Each number is 128 + 24 x the weight over the matrix's rms, rounded and kept within 0 to 255. Layers, rows and columns count from 0. Numbers have three digits each.

# o: layer 12 attention output (transposed), 192x192, rms 0.159, rows 42-63, columns 0-95
# v: layer 12 attention value, 192x192, rms 0.172, rows 43-63, columns 0-95
# q: layer 12 attention query, 192x192, rms 0.119, rows 64-74, columns 0-95
# k: layer 12 attention key, 192x192, rms 0.129, rows 64-73, columns 0-95
o42:105157169102177158109127097140087127068154112096188096117129146131113136133148177204105149090128108155096074155106085113170109137105116092151141110153080080136137154155108160129194144166086129133121187118103174150113095096086120109119156145124132108136123085123129155192110133116120145148
v43:120118193139157094141123125139157150118058134165156065147151150113149135110106131129094130079135114150141147135126091150125069068083202127129090183106144109076136184118140158136153138149114035095120119136156092117177129079145133114182147080089148122124120105097129125143044117126178170105
o43:125097121134130128053124095149139108069138074166173113072127133107103169103120106112155100128093113135230128087152063111126198194167130124101128185139153128122120140184141087124116110141120119113106105106121161102095106147186128137118158137097152042178139125157122160142149182126072104134
v44:095103135139149171161137131163158106168138148140111141133092125191132131138096166151175071139169139124138090090133112142173115087119173071122093222131111179165109152134139084166086055194126152119137144053110120135112227148141118189105131181114075055171091145127141153165095144098162081135
o44:159136113176121067198121111060217166148082193121132092149084122096035138145101135148113155158154129056113127106130102131148178135112069119087151079069167146165165127122118157077149112148105111214200152164124129158119184141109063115087124115111159107183159100090186141119122121158110086159
v45:112165154102125101105142143099120170028135097090108155151152123128138107172139213077138072117158136170162112131103147089145181144127173117166053121141072099141124176089100120147060110155156149131154159118121162171123106121087160122096118135142094172121086146143049085122125107144176096122
o45:090102076127143117130114144120142198192161107162138124215172152167124143161151130136128127109144080090232115149153107144148103082099048120203103110201153077080189129160178159115105107168100087092151071086115127103152132128132108108133102144102116087149127159104089134149156175189127109173
v46:080155149090142125112193149126136121142148138151136144097126141149142101082126145117090162116161115170069174126155113191131103084142127198039071121175058163151053137182136086194114132173133184110176088109150133135162156174104111151105137125162114075111110118128050218117114126123125154180
o46:131200088188115133108129081069110124160106152134076116133105125079075132106177157127123126175139157128152100142122143085134129119091047105151081146144096092128124141073146149069084132116152164166088141155140120100083117150141147073108139134167130142156168084128172161074122074168180111138
v47:128095102060138168129075122146179121115094105131119114102110148163128123138125118119127141056099099092044136137141136139123102204142092170192112219102140153175114131124119188137148124116085057120069181089143146130120167136158142160139176174085118142173129104134100101115150139116179119112
o47:127173120143175157084116070142158112093088106163147127102147108118097130154187157173154149137161152127103174146156153111143139069191146140125159147116144133112115126104151121152088148155171123104106111119210128117089080141151073150198119083155136097044067141125176126133103123135151097125
v48:122118123157117144049176164136205105151127178132134125155146126090119168124098109091153155181114168159112110092124135135163164109093129173125059081129178157170149176169146163118079080126138108113188154104091154149169123149091098118163120138152105083176159071073145152157133128052088127133
o48:171127121191109173085095107059147113122174152126103140133124169101116085082107129128099140182144098131109105178135089100201168151130169191122136115110141070150191098095068165153124191151086088141054085095121057117149130112120108116080114085088147143142146183121119162130135193220114171121
v49:085116120166169128103168129141204130150155089112104180143111123109190218088171185109164228112120086092125115132104132126113136160105103144173083140162213110067120098100085081090082140106175161145091148178145118149144084102148121138188090162139145090132115122088187123162165101112095091102
o49:144163113100107076033109194131096136075107120181134159158102179096130107188140107137085113190136135134145131081086144155110120084085148159123232114147117146129139132117069187107119131125122185120126131146102156179082153130144125181102144117115096100136121185126127106112128114111128138120
v50:165137187118152149070076130132141137107133207136109110118158143127145099138138145183147195127101134151106172118091116131116120108178120082200068098112099089139159156130047143112113083137148149158127083117099222121144173098139117108098137136159122118149083143135094116067099071188107080078
o50:125072174122091194141033116201113112087160118139135092148114124136103118122078125180101061233098113116154143088115140166102100140137138071134116148133129116113155150164102132103109122164103150117091127095112161080110169117128076140107132102096142213191182103114157141068184141029079139154
v51:118123145188096098131147091123181096114089181088020135115105120110125102157146117146096105148124142141099112171082156137180133093123135106142116137101114125103141135125110148113168112139191138103127142144081113129158146120195048157110139175120123182095126151154103182081162164062081156092
o51:166087140128128194115101141091116122084073102135188041112143124107164118171168164131170110113097121144097090123099120190102152119127037126120155068170175167174087127164060123160156110195170136199097121094183066142093110091086184147090102186126144117096135152083144088129161099135184173179
v52:110172138151145136092128133119105065155155138141159124109095143054078115076153092152131169168163167112160208162111074151079122138157114185134181168104118108130144129127124165114086129078083166097197142121127145117073158116125144108079124174102167075130093174099150112166145158142129133145
o52:144161079163148178130149114144158135119106142117190115118136097142137191112151120110139142126132101128112116075140109161118111150136150088109117151188104110179179073125155100188099115145124141202096142180044145168120118133162107066133109144087116115157111139107123123147179113090143149126
v53:199127101093088170121145131153161097155143136156155126115131136106103156125152115102133113188092129152098123136179137118149241131080091091095154136122129139149098088181119077096171154110065153134088175180145163181111108057119047128164141153135156155097162138060135159101151123196157137138
o53:136078111113154148136150104130106104119173127063142122138130145062103132127112150117101060137162158110127176119196107061126033126139098134141131073150148160093102139071141179105169107071122187107101141091108077047145107092101151110163149102079211114104141115177143132166151119125124101101
v54:148089146159199150125139190113137111074149040164127074138164082141162108134155136146122132069124135143189112084096122158092094114168153130099096128077152105161068048105096088139127109133110210105064107178133110164166168138096138135129093113136164124085148115166141133082168116191084139137
o54:127140117102133116141102088187163134148195114126090106167120124116129207155064106159199119136192117119107131139129164102160121144133142116086176122108161136089140129118104148148128128108126061115155147088107128097122091112165135126089158167134028144090146088173097117111064107141108055127
v55:122119139110173094163074157117097193105079153131114182155122093121099137175107130173133157124130136128117142115107137167132179112069107076115134133138153104088115101110111113165177108084131132144146109092127113069149153134183090121098141198134102176138106083172111083177147132137137112202
o55:175185136127157100094204084097138189166112104174131066121111168142135129085162089129112142128157092098112158123125105176087097136141125085086105149136114146075206163100158117154159090164134123096130143144169087128104090088113180095147138128079141159121083068145154117108242194128086155099
v56:120160135148140155149101196150092106131036149147128088152101091102163117159127148117071144101113077092117189112120136165158174172117152143147213064141069090112083176132154099124136121173134063088065141129089084124111163145124149184121139167131119197148159123115139162136130116089097160141
o56:129158109183175092094115119208142127125189077101141123118107175185135179079152120147095148130106181144166156164157135171132098117152179167086104103120119140075102125189103127129102100129187088180159141122095078092145137091115138189119136124125064126135167125145124109082091104114203139077
v57:115129111169160152051169120139141109210113106105175127144145121102159124100107129111135133138155117120119136170161105141110135119125122103092126096109134176152156134098074113129146142104150089137002126186126126122092163151125099157106167155161073125101040181130150140100171167109116138155
o57:150113180189158131179066126111132113080119120177132120118097154161181111120116199086126134122119121170144197174155119131117056071124149133104149121117132213065122118131145156138142168175131118133141142132125163121089155125085175101111082070111119102140104114186169167146121093147141081108
v58:147146114077129135108175144079222054131151145122151140109117121135057204095114124178053088097142094125154104172163137166139157133159115056102132151167168108150163144127102150180108143083131176169123106215088171122119153133106173121163171129122129102128140137143160163131143044114191150115
o58:101122162142142109187119089141157201137124073146173098118122121032164131118129095129110152204134172145123111129122146117125101147179149135172127117113178130071123184077151170117102123142159133113073100120097091189135196125148111085137134110155127104122084094113124128184149102102088161125
v59:169079121128184102146117142173144094110123211122124133185161097147157129167137151166129137067086222143118174093164090116124134116145142083130108159150105144095103127168158162098088099132160183114095119117146166147183072127084056130126108109114041185166121097128109117114123171165081138165
o59:048162121192128150205149106129094122127151082114154120131074156145110157120189126163093117119143111138154136104141094091149174148106146103192131148084131104101149081147080167147153145169075112104109155143119136132115088143062123165107214152130144164119141166100138109134123183170124191152
v60:112150154113132117158088085192158133146152129110130188119114113089120124174175177072090167129077108091124135122112109141174103066168107133134153115121112158112126168086147174114110136153120122123103152134167172093113141084075111135093141152157144130147092128126139145183084150162215140130
o60:116117046105138189144084107100092186082102116109144134124138111162125104126118096140139048098119157094137151102181119172127131198116128102143136106100099141183176172168107177163129182133138132110113189153096088134143120130178169123103138104133109119115111100141146183170151079152126184088
v61:076166173153141102126129098160077088108178123122119082079094180107164143142128127136122113168119119145097122094134130171082080099081149090068093158118136155139147119132124174142155198142160153138112130135109113139137214177120156137063132093144175094133129133066153070116093147125168187099
o61:123140079104142144168097215079216140085121092152148154147100120117139139049131113158102115166097147128066143138104110109128157156068124151166175125147054116109181085183197116161133126156142172169165132076098130128255055099101108092106147122135092126080096047089151114094131124159139066178
v62:114119120156198055146113140162147073135138106167096158143096099147123140133046112135071111124116110117173167125158119127111106251138112139130047131176143066176087120107137126142105107129111094111104170162134180129079091187128156082126140129154140149131063076123162154099144133112122145184
o62:140183177171134185106135138091131138128134156189190149160111112153132146130128119109171087108162219109065157150125171148184082057152158124088128122156144100103174192181166103165108160140113107170148161189134121054157194229139143138112095089132153102146113194099085100146117122123143122138
v63:099165090170129168155168133125130109103094156103113174121160104156084147135142121160072066169117087130106141184210083149120120155116093148120117092090136068127139179200162100099106176135143145146134156139106143120106143140170085138130117170197126106059159141105148085131095137207131081187
o63:098099170178128116131129108149054148107200155131157123145076157134121138126145098106160180144109111160167076079133166059162185126117104125162122119163165127119077110092137166107091187110145126153180169133082152115122088151123150134130149141148151105097126096110165110134226135119070154075
q64:174130132138068097127088157123168111157170135125087081104132147139127134146155117134118135116128149155105156161106103121120149094139117113102164111062164112133130128159114163141144098138150127143100137115169124080120193118130138115117098109148127126115105147124134172107142176145144154151
k64:117073081132101053092116104126140149155162132165085098109153128160138119106142130160109135140114104164145171149128143101135066117156105126114148108067095159166135160153114160145111145107182126122100165131189106164109144121147151128106116114159130127151127153118110151162115146124110081176
q65:134135133131138142146111157111147188142120113090140121147099126111134117134139136123120117125126151124142182178114126164102155099097151137090124096151112129131130136093111119134148130155130119117156135092125157149107109181141144122065138148148132110135161104153116078142125096105114131109
k65:145128129118150165158136120150128112127107109127147133131167149090109122129149167116145150110136137138103176158146150116140139105099172133097133110126108116161089147129134122134149154154126141129113124148118157144112115114146149124156127132127153125106136126120174085130112126108125138122
q66:114143094138175115137139100106138138120135112120065120124142121137096094160112124139116113151160115145122142151086096120123100160108148108119133110087129112103157103115072130152154139129144114114099145115137154147060152139084147140127103143080132118112151158114138108107131115120118144131
k66:145105112123140163128128106117170126121132144132072113188141150130104098151130100169124153144127107145117178142096110132120162148140132108159137092126149105116125169110118130175172165160136122124125165142117083173085110154125156133098130096104124129134111111115082111105170133150130155134
q67:099093131113146115125150162093089167103149118131148111127124177114153156126099123121168153141128113107111122133107134151151123120138145098157108130115147141135120130118117151168085107149135122127107150172123138123094142120156116138141134169097104126120101132162132123103146127148135163118
k67:133116085105154149141161168112107112107192157132108080140140179135138126117157161090118133107125115125126167144108195128087148119135123131113142083154124123157149156121109111141127129146135140121125144146126113171151133085138119127153133134134127110115120091123132111130160128124146152135
q68:115117129125113144130183118141115143104179122093130119168116117175158121123126157098117117102092148068147139142076149121080141144121182126105125089095182099113167130148097080159149162160155126136112171116111129101097099135161161102111137164102144141179118121105148092129121148140134138104
k68:116115132114105186120178109141109123101096104153138133131128128108153105107126145145113152101116154121112121170091106099111132092134120164094090087146157096115132149128110137125160144097158084114129138169129158114104123144109144117099103143136068112181124115106119130166149108104134165116
q69:064146167117129096179131155120084141134115139147121142155143122134124177116140093080150116117157127082146146135141141141138126154120152155126144098101096134156097135124128142101060115131151103128132134133151113150115116153097103150143145121110115102097086113098102121136098112115120143109
k69:095139107097113116141161145115115149133127141125109109148113159123094147166125114134151129140104126128109147152094130149095131128118149165128145111166089116155122098139087099141084145129114110102072133120153129160128128106121141121157125099113109097116130103081130114140107138103146166165
q70:170127140136118119147178123146065124145116119149159161128140126108131161147133118185149093138084101168119179164144056161086146135113163130130122157122197147134113157138123136124141075099127149141142117153120136119115143118147118140134113122160141111120165165078085111134156090115100077106
k70:110123130120138167143145132143121118157133120130159113153099151141140140119133144110098151140088093085087154162137110124095127209119142126136136114162114118146096115147138137144142101151151153152151142110161149122106181078086101124118120113136150123089096164114121131136120110132129125137
q71:106156184094103092155178124121135102146179139078095152107099139139183146144072136141147129157190090116157092147143118136109105120121109155132160157151077100139083129123160157114133081106082141160116113143176140144145119142120140127120130120138172162123092148114147120099142145178082110118
k71:113159129156121131132137124136087169158141147111101105140102162147178154152104157132085137148152127118134096127091095161073111147071133138131135136147141131111111070137117145104105091132098106146131132133143148127142086147097137132116130119126133127112134151081170128109147137172159139122
q72:133105142128150127099116123158145132142137120124152116128103110174150089169120130145126130126159127162152101121103155137158122166098110148102116135162093121099097118129163112096131124126111120137112119111128151144149132132157143128084106156122132140104111090163131116127115135173152095102
k72:144142136112133114102121124160127119102130165162150151134105151112134092126149130133132175146157174149124099117084097106143124128106075129109116134093161118102089104108136091110113123167103097123121135163125113142154121123149113101103096174113132135127124118127160109068137105120125117161
q73:106144131098150090075095186120121039143147145125107121074119177127154090114125156128104103138181132139164149123117142131113118121126144135094114116150128101163101149136146108123135142117104165171089133153123175158117176134118080138124129106091143107124112133105154109148147131152141110191
k73:136120136100154127120114156129122114123106118123136119110137190153139091112131151098117112154170111156151148134119159170139103113134104137134162064112138122119092155105100155122120150144114119161095104130145155117160134108145109144135148134111108112156086127096153139101115138168105108148
q74:116082095108182133127081114054115109142178139156140112088117136114113121128159153098148131138109108132163126119140173145159115127135112107166118100166106118118128148107168096119140111158112152138119125117123132146117121125157114132122130122100099154117066115138127114167125121128111135126